Part of a small language model's weights: value embeddings, a smear gate.
Each number is 128 + 32 x the weight over the matrix's rms, rounded and kept within 0 to 255. Layers, rows and columns count from 0.

# layer 4 attention value, 96x96, rms 0.062, rows 0-95, columns 0-47
[[121 129 158 158  76 165 134 143  89  90  83 131 166 146 167 154 140 170  85  99 123 141 175 135  70  72 155 137 131 109 118 135  67 112 132 128 166 184 160 127 115  90 155 122 160 166 120 141]
 [137 146 131 129 116  86 156 163 164 154  92 138  97 122 156  71 162 131 127 111  90 123 121 149 104 131 111 122 164 190 114 110 142 143 119 129 190 147 137 115 158 174 175 157 101 165 100 139]
 [153 133 128 148 126 121 151 108 117 112 102 151 106 178 128 130 137 113  87 124 175 198 135  94  96 133 126 159 152 165 149  92 101 111 108  69 125 133 173 110 187 208 139  94 154 182 115 197]
 [ 96 120  95 136 137 134  95  98  98 125 190 142 108 150 103 142 175 162 147 129  97 119 160  60  89 154  80 129 183  97 116  97 109 110 134 109  96 156  84  96 168 130 144 125 142 146 114 131]
 [119 109 135 129 150 160  81 118 140 160 129 120 162 141 161 177 116  42 161  92 166 142 138 105 212 121  67 112 123  94 179 130 111 148 133  53  76  89 164 129 105 148  82  85 173 152 137 167]
 [154  92 116  81 202 130 127  81 181 140 168 145 103 167 114 108 148  68 104 130 128 123 127 113  97 180 154 127 156  72  99 118  87 124  99  17 118  80  61  99 136 159 122  35 154 138 138 108]
 [114 146 114 169 186 132 171 123 180 133 192 119 122  99 150 139 115 203 123 166  79  95  68 120  95 105 120 140 147 126 123 111 131 115 130 116  88 131 156 138 160 174 112 178 119 120 133  99]
 [119 109 136 146 130 100 151  98 179 137  83 117 182 116 131  90 156 141 111 142  75  78 170 152  96 132 194 106 136 132 119 154 124 140 114 130 135 160 128 131 170  95 175 115 141 187 131 124]
 [148 174 168 118 139  98 175 111 106  97 105 122 130 130 147 132 151 119 148 137 160  88 123 134  49 128 173 120 152 170  77 101  87  82 141 128 178  85 113  96  96 147 158  65 126 104 159 123]
 [180 104 124 145 149 129 153 100 136 108 104 140 145 117  58  99  91 102 118 177 164 144 103 106 152 180 135 147  45 108 167 171 141 132 129 157  94 118 149 122 140  84 107 135 134  51 140  90]
 [108 156 108 115 165  81 152 112  88 139 102 130 114 112 138 126 166 187  50 152 141 166 142  81  72 139 114 127 141 145 118 124 119  86 114 119 163 113 134  95 171 174 152 120 111 107 128 145]
 [109 134 154 124  71 169  85 146 110  88  95 103 168 192 120 160  96 120 114 124 121 112 155 149  66 103 180 119 227 118 123 145  78  88 111 156 163 170 127 140 135 150 144 134 105 182 109 153]
 [156 170 134 154  90  74 143 148 133 100  38 122 133  75 136 113 155 159 124 141 170 138 148 128 142  92 108 159 105 150 139 146 128 112 161 151 143 132 162 144  60  81 157 183 148  83 155 146]
 [164 129 153 163 154 110 110 105  63  88 109 122 172  94  91 150 122 111  71 151 174 147 157  98  55 144  98 138 104  98 143 135 155 123 122 121  68 127 151 119 147 164 134 106 120 123 130  83]
 [172 114 139 105 120 118 151 190 130 125 203 146  76 135 126 131 119 132 118 131  86 161  78 146 155 140 140 127 123 127  89  99 121 163 121 141 195 107 130 149 119 169 104 122  94 125  99 111]
 [ 66 142 129 155 111 172 107 117 120 115 152 103 141 128  99 178 104 158 154 132  92  63 115 133 131  87 144 106 160  85 145 138  99 123 163 160  95 144 103 115  93 110 118 138 134 115 163 126]
 [174 155 148  77 136 141 129 141 123 155 202 126  90 133 132 116 132 131 167 126 116  95 108 135 147 163  87 156  95 101  60 106 149 123 163 132 165  84  77 114  79  92  91  99 115 120 110  90]
 [ 96 145 169 102 111  84  70 138  73  92 133  99 138 126 119 214 149 136 110 148 121  91 148 139  61 116 118 150 177  74 159 108 141 170 157 163  91  97 103 121  75 208 141 140 153 104 135  61]
 [110 171  92 114 118 117 169 108  83 138 154 133  86  91 113 116 184 189 127 124 112  92 110  59 157 135  96 135 151 137 130 132 102 109 163 159 156 129  97 115 150 143 169 156 132  54 136 126]
 [142 124 125  92 139  73 154 169 158 156 130 130  94 144 129  96 163  56 155  74 137 168 116 124 143 106 141 111 154 241 124 127 123 126 121  71 150  73 121 124 127 118 157  87 118 133 129 160]
 [166 129 108 127 175 182 127 101 157 168 135 125 124 175 172 165 100  50 102 119 166 151 141 117 135 218  23 146  96  76 159  89 106 152 127  81  78  80 118 100 157 142  86 163 127 147 144 121]
 [149  74 107 120 135 114 113  81 106 124 127 143 164 159  92 116  87  69 137 134 166 187 151 124 177 174 165 114  96  90 164 155 146 138 100 105  46 138 138 153 176 137  81  58 116 137 114 118]
 [134 122  75 106 149 168 171  86 146 135  86  88 124 171 100  87 117 122 149 173  66  84 150 163 104 121 208 115 105  62 134  76 109 113 110 158 151 137  96 112 187  77 160 198 140 129 145 105]
 [127 144  82  73 138 132 159 117 126 155 121 129  79 160 139 105 153 140 129 100 101 160 131 110 147 147 134 122 137 144  90  93 109 101 107  82 169 120 107  84 120 128 181 135 119 123 145 167]
 [ 86 177 117  81 169 133 133 102 122 174 167 119  86 126 178 150 197 159 131 112  74  92 127 114 132  97 120 119 140 101  91  84 100 117 139 105 138 131  81  88  84 152 170 108 172 129 151 141]
 [153 121 138 136 154 168 126 184 180 117 137 110 158  78 148  87  90 151 120 157  98 104 121 186  90 100 130 119 114  68 131 149 172 140 114 118 118 126 157 139 113 104 105 153 122 136 141 107]
 [152 156  88 101 142 139 165 146 145 142 151 137  36 145 128 116 132 186 114 138  99 106 106 121 109 146  90 152 162 173  92 114 147 100 126 155 137 137 108 105 157 112 177 200  91  61 142 112]
 [ 68 157 100  81  90 144  92 164 122 164 166 117 107 133 101 147 161 151 148  78 111 140 122 113 171 126  78 107 141 148 108 140 108 102 153 141 152 161 100 120  79 115 144 132 110  98 150 152]
 [176 101 134 101 189 143 160 125 160 161 148 120 125 166 152 152 136  92 170 109  93 123 133 213 131 121 144 122 122 112  96  80 161 151 101  95 145  97 131 112 100 111 149 114 143 169 124 104]
 [226 126 135 125 171 120 132 172 139 103 115 142  95 134 128  97 135 135 101 149 116 196 104 167  68 125 160 134 151 127  95 111 151 117  91  88 175 135 155 125 159 159 154 110 127 135  97 152]
 [151 144 107 147 137  64 160 171 159 154 121 138  98  70 180  64 154 189  86 142  86 142  88 160 153 106 136 114 139 172 131 134 170 128 118 116 159 120 179 146 172 152 148 197 111 149  95 119]
 [ 87 132 104 113 155 197 115 176 195 145 168 124 120 119 126 127 123  76 232 108 121 126  73 133 199 137  86 108 129 124  94 136 103 153 114  78 109 158  93 129  93 107  61 128 103  59 139 160]
 [ 92  77 170 140 120 116 123 114  74 129 153 178 174 108 154 148 116 156 169 145 119 130 108  91 145  89 134 106 148 129  72 115 109 161 123 205 121 126 145 106 139 111  97 108 156 126  63 148]
 [ 78 195 134 170 131 162 123 126 100 121 117 107 124 165 112 174 128 106 102 116 104 133 125 142 130 104  87 132 131 121 157 121 149 100 112 109  91 149 176 121 122 161 164 213 112 101 166 122]
 [125 165 149 145 157 175 151 163 129 131 117 114 160 154 112 102 139 131 143 114 100 143 120 117  99  86  97 104 123 157 179 120 152  89 141 122 112 114 151  85 168  87 140 154 139 110 132 124]
 [176  66 180 113 107  86 108  79 128 124 169 110 147 135  96 131 155  95 152  97  72 123 159  82 121 122 198 125 164 134 133 127 148 185 113 171 179  83 138 103 179 141 113 139 123  92  89  95]
 [124 143 200 151  72 133 136 166 103 111 114 112  84 115 110 128 136 127 134  98 102 164  96 118 135  94 105 176  70 174 149  99 133 137 156 156 120 162 182 145 135 103 110 144 161 117 127  72]
 [167  89 127 127 129  94 124 109 186 155 126 142 117  98 137  80 130 142 141  82 144 141 160  92 123 163 159 102 103 142 164 152 114 145 153 141 164 102  85 108  95 114  68 110 119 128 112 138]
 [132 138 102 146 151 129 104 155 164 165  92  94 154 147 152 145 123 124 136  92 148 132 165 109 140 173 137 134 129 114 187 131 178 124 103 153  93 112 173 123  82 124 150 131 116 143 149 146]
 [111 121 189 129 137 116 162 113 155  93 146 106 114 163 118 108 147 103  78 125  99  83 103 215  88 116 172  96 108 191  87 117  65  67 165 100 166 144 103 121 136  83 152 106  55 119 142  73]
 [ 94 138  92 125 150 110 142  88 122 140 157 117 199 120 134 111 137  74 125 161  99 111 109 125  95 118 139  65 155 136 109 153  59 126 123 111 113  95  86 132 210 117  92 133  94 109 133 197]
 [167 142 157 149  98 122 133 137 129 125 145 174  89  94 175 131  87 106 142 141 129 146  87 121 116 115 128 127  47 119  70 129 115 121 179 133  78 142 157 140 188 108 113  96 132 109 136  70]
 [144 109 128 162 125 175 134 150 153 119  65 150 124 139  92  87 127 182  99 113 124 156 161 141 152 122 116 138 127 169 168 107 193 120 133  95  95 143 179 128  56  70 132 146 126 156 110 129]
 [155 174 125  86 173 156 146 163 155 133 103 143 130 126 126  95 128 107  99 190 109 131 104 166 135 172 143 154 135 149 155 121 144  91 116  64 151  96 134 110 154  83 152 126  88  56 107  90]
 [131 171 181 115 109 107 140 121 105  85 166  99 121 156 124 128 138  66  81 150 137 133 136 154  75 116 130 145 134 107 188 116 121 138 129  96 146  87 185 190 135 110 127 128 134 135 139 102]
 [150 116  86  93  96  83 168 120  99  77 174 126 113 157 178 158 123  29  89 191 131 173 149 137 106 135 188 140 125 119 155 108 127 115 112 112  83 121 123 148 131  85 145 140  79 102 108  57]
 [128 135 145 160 123 108 141 181 153 140 146 114 118  67  98  78 140  92 136 107 131 104 131 105 101 112  93 123  70 166 116 164  83 119 196  90 105 126 108 159 163  71 124 116  82 111 148 159]
 [ 74 107 123 150 113  93 133 128 103 102 164 137 139 148 156 150 152 144 135 135  78 129 145 123 139  77 133 109 228 131  78 116  61 169 101 138 175 156 100 155 172 131 108 122 149 135 103 184]
 [162 138 128 153 105 145 145 173 117 117 125 115  82 139 123  78 126  90 162 174 128 120 134 110 118  49  83 149 121 162 119 130 123 136 133 116 124 150 164 172  88  49 139 115 123 205 116 196]
 [155  95 154 138  84 111 140 129 123  82 139 119 122 123 123 113 144 138 114 132 122  76 131 134 126 140 147 132 170 122  93 103 134 179 125 101 142 132 119 152 106  83  67  99 114 114  90 137]
 [154 121 175 127 143 154 125 152 182 156 130 120 125 125 123  72 113 153 144 111 133 116 113 126 131 164 141 167 111 158 164 116 188  99 151 129 146 125 189 119  85  98 137 116 142 141 102 101]
 [130 102 153  94 153 115 112 150 199 178 142 148 155 132 135 117 117 163 164  91 115 125 131 122 115 142 171 126 129 155 147  95 152 131 127 188 141 122 113 114 120  72 134 120 155 153  88 138]
 [159  87 153 140  83 117 143 119 101  71 116 186 100 115 110 128 123 148  61 156 144 148 138 123 136 150 136 133 150  92  89 125 124 185 118 107 109 125  96 145  88 131  61  41 127 134 104 158]
 [ 43 123 171 142 136 129 121 150 150 178 181 131 189  93 119 148 132 138 170 107  62 111 110 112  68 121 162  99 107 140  76 143 137 149 155 189 109 156 108 106 181 120 121 198 141 139 106 175]
 [100  59 127 115 128 133 133 129 148 117 168 132 133 145 147 106 162 156 188  93  99 109 127 138 146 115 162 107 136 169  89 130 114  89 128 139 143 139  43 103  57 118 129 104 140 186 116 129]
 [180 129 142 102  89 132 162 195 203 133 110 154 133  98  89  69 125 114 130 109 161 130 128 158 135 215 139 193 105 101 114 132 134 103 171 101 106 110 114 135 115  55 129  99 116 100 140 137]
 [136  88  63 175 126 116  97  97 126 133 114 126 123  95  80 201 129 148  80 105 155 157 162 105 182 139 125 115 121 106 167 122 114 184 128 135  90 107 151 106 118 204  89 109 121 116 135 161]
 [108 132 127  91 141 137 112  95 160 173 119 136 157 153 171 156 101 118 148 130 111 138 116 145 101 119 149 101 149 155 161 125 153 186 107 163 126 119 140 129 125  83  95 138 136 154  80 155]
 [118 185 162 108 143 102 122 110 169 108 124 162  69 126 132 151  88 102 110  98 157 181 109 150 148 158 106 180 106 140 132 141 142 139 154 106 151 107 133 173 176 137  87 171 110 102 138  88]
 [111 133 114 152  79 171 101 149  38  88  93 132  97 176  99 122 141 133 112 145 106 155 132 151 156  65  73  95 133 105 121 107 106  83 101  92 114 127 178  80 163 169 111  81 144 115 136  95]
 [127  92 124 109 167  91 132 167 144 117 139 120 135 139 155 108 151 116 156 139 106  84 145 138 124 114 125 113 199 144 132 140 117 157  91 133 157 128 122 148 143  76 100  91 136 192 102 173]
 [ 83 122 103  86 128 158 137 123 111  98  97  99 148 159  97  88 153 156 173 144 103 138 114 103 109 136 115  70 130 108 124 137 153 101 115 109 128 121  73  89 110 127  89 151 150 123 136 116]
 [128 175 133 116 179 162 151 118 173 136  80 125 150 135 146 106 120 144 107 127 149 120  74 175 123 196 101 133 172 163 129 144 162  86 112  80 160 133 106 107 143  84 127 146  99  91 145 149]
 [111 116 102 101 166 129 113 105 110 198 129 150 193 124 196 180  82  76 101 177 145 164  97 109 119  94  96  88  78 135 200 143 118 119 141 177 100 112 124 162 170 126 141 137 117 117 106 139]
 [ 44 111  89 214 148 108 122  80 106 142  75  86 209 118 100 155 174 149 117 113 178 141 167 136  77 111 198 110 136 138  97 174 142 141 132 162  98 135  97  49  53 129 104  69 123 148 117 207]
 [ 85 109  92 174  86 183  83  60 106 146 142 159  93  59 137  71 142 117 115 145 178 161 121 174 176 136 117 139 149 157 139 142 109  96  92  68 120 130 103 154 124 170 100 118 169 192  93 192]
 [150 161 163 143 145 110 120 119  37 113 182 119 100  88 123 115 116 199 142 143  76  33 100 119 139  89  66 134 174 121 122  94 130 150 141 144 125 157  95 171 197 159 139 139 156 143 139  81]
 [182 135 149 159 106 132  96 123 111 120  72 125 140 142  66 150 122 126  92 190 122 112 155  17 174 176  73 210 148 128  97 147 165 176 142 138  68 132 161 108 129 164 123  99 150 134 103  99]
 [ 48 136  80  84 145 136 105 145 143 115 156  93  60 160 138 149 159 140 191 115 150 170 131 155 141 102 173 167 117 169 153 144 106  83 145 136 163 132  95 149  95 146 160 117 129  96 185 166]
 [152 134 156 182 107 118 125 185  68  82 170 110 145  77 172 156 109 141 122 143  80  59 124  63 139  34  65  83 144 100 117  82 140 152 149 202  51 177 175 172 139 102 133 149 162 164  86  81]
 [121 170  91  76 165 138 153 109 159 107 121 124  78 172 115 110 143 100 118 103 123 192 127 119 111 117 124 113 135 180 114 122 122  72 124  91 137 152 102 114 149 124 161 137 117 109 177 150]
 [137 149 101  69 158 128 118 195 214  81 151 132  72 117 151  85 114  64  86  58 164 212  80 225 182 114  97  96 113 101 163  88 122  31  63  96 139 128 134 124  49 117 166 171 104 115 138 183]
 [ 98  93 136  92 125 159 151 181 184 128  93 146 104 144  97 145 132 121 120 130 173 168 119 133 116 182 164 166 118 129 110 148 111 138 120 142 123  83 138  82  74 116 131  77 156 155  68 157]
 [ 39  88 102 163 105 150 136  87  72 146 121 144 169 130 158 174 195 147  73 148 193  79 155 113  98  32 160 119 164 156 124 168 133 141 156 125  67 148 109 107 116 168 230  81 157 145 145 181]
 [ 72 138 141 165 123 136  85 146  98 122 238  65  56 101 186 209 143 140  95 151   0 174 109 142 125 119 124 161 155 158  66 110 190 175 211 179 121 154 166 174  91 112  88 178 152 134 139 159]
 [135 107 136 123 149 151 117 135 150 132  74 117 202 181 124 142  93  91 122 169 170 195 140 147 143 132 183 147  29 117 153 153 140 177 161 187 117 104 134  94  97 110  67  92  79 124 143 117]
 [ 96 161 186  83 163  78 156 177 153 117 152  94 149 108 119 144 134 141  78  98  54  92 140  95 118 116 141 130 189 169 129 133 125 137 155 137 159  97 183 138 103  84 180 161 141 133 105 154]
 [132 125 183 139  78 158 116 163 129 127  60 158  93 154 122 107 128 147  98 117 159 123 171  75 133 126 130 168 112 142 152 131 151 106 125 149 150  90 185  86  79 149 189 101 172 124  86 102]
 [147 152 179 122 124 173 125 138 143 109  93 147  65 118 121 125 132 157 129 122  80 213  88 106 112 136 121 154 117 148  89 111 137  89 163 162 171  84 175  98 146 135  41 125 178 151  69  92]
 [170 132 102 147 140 191 148  94  88 134  64 168 121 116 131 110 141 129 128 120 131  71 138   0 137 112  18  70 202  60 161 154 127  44  62  41  86 154 144 121 239 177 155  69 162 146 105  96]
 [ 88 131  74  77 154 145 128 113 126 112 135 125 114 171  65  90 174  76 141  89 153 166 138  88 142 152 180  99 144 173 140 168  73 125  79  95 118 144  61 130 158 146 163  98  91  63 174 199]
 [ 65 126 165 125 140 150 132 210  96 162 184 119 131  89 158 182 155 183 169 101  97 102 138  77  88  82 193 123 167 103 107 158 117 141 166 178 166  84 135  87  40 126 147 104 175 154  88 203]
 [155 102 150 133 100 162 151 151 153 134  82 131 159 110 113 147  62 159 127 166 155  99 120 131 140 178 130 144  82  77 118 122 113 179 137 127 110  74 130 102 110 114  43  76  84 137  95 106]
 [120 136 151 180 113  88 135 213 116  91 147 113 175  84  98 152 123 112  92 112 100  79 142  54 130 129 166 146 132 142  97 126 130 226 156 176  88 129 165 118 113 104 144 162 179 180  77 167]
 [ 97  90 146 124 149 108 106 123  75 121 117 163 163 145  53 106 233 122 165 143 171  71 165  51 102 134 155 124 167 119 129 192  88 117 122  97 158 137  95 151 166 184 185 128 155 119 133 130]
 [ 56  96 119 177  85 164 124 123 101 132 141 119 134  87 166 146 124 149 111 127 187 159 127 188 138 115 136 111  91 143 123 161 154 153 141 137  99 129 117 147  64 107  36  96  82 126 121 166]
 [109 159  81 138 141 185 152 145 120  72  59 133  87 161  80 104 129 100 108  69 152 231 153 173 171 136  76 108 104 178 111  88 139  74 108  99  62 126 123 111 102 138 107 139 103  77 162 159]
 [ 89 170  93 118 146 160 124 168 116 137 202 120 155 122 164 147 110 111 138  64 104 106 128 140 182 105  84  83 136 161 118 119  98 111 125 115  68 164 135 177 114 131 128 134 183 138 148 167]
 [130 120 167 154 125  88 157 144 172 147 141 118 172 125 188 160 114 187  81 137 103 128 119 182 110  92 125 119  99 132 148 114 171 166 172 177 143 106 172 145 115  51 125 181 124 164 119  82]
 [116 145 104  88 116 189  86 181  64 116 229 127  64  99 137 126  88 127 178 150  91  70 110 113 207 136  99 119 145 138 105 139 141 147 114  86 101 161  96 198 144 126 124  82 141  92 167 129]
 [131  76 150 162  99 158 158 163 137 134  95 154 142 101 113 151 127 144  96 134 143 141 111 166 118 139 127 152  94 141 115 124 138 161 145 142 107  77 187 102  99 117  82 127 127 147  59 125]
 [122 140 127  99 167  93 124  97 104 105 145 110  72 139  90 129 176 101 150 158 116 156 116 113  73 118 167 110 146 161  94 145  85  95 148 114 203 152 100 146 192 181 120 126 154 131 148 104]
 [197 118 178  99  74 107 115 183 119 115 172 161 124 119 172 100  97 134  94 151  97 125  95 160 141 156  99 129 122 129 165 106 154 150 114 181  88 110 166 166 136  51 142 181 114 115 116  79]
 [ 93 103 136  99 153 136 101 163 163 139  66  91 107 129 101 134 170 134 165 114 125 212  96  92 106 114 139  94 130  68 179 175 169  64  79  96 196 125 151  57  59 129 117  97 129 119 118 141]
 [138 126 156 169  50  79 157 176 132 103 134 161 108  83 125 107 119 154  90 159 195 104 143 176  97 115 144 188  90 127 142 119 158 118 135 191 115 131 154 140  97  89 198 169 154  86 123 120]
 [ 83 131 122 145 146 144 137 105 116 159 195 155 132  75 187 166 123 126  90 163  58  94 122 135 121 140  99 124 141 183  85 145 154 113 154 127 123 163 139 207 168  81  93 112 170 136 120 142]]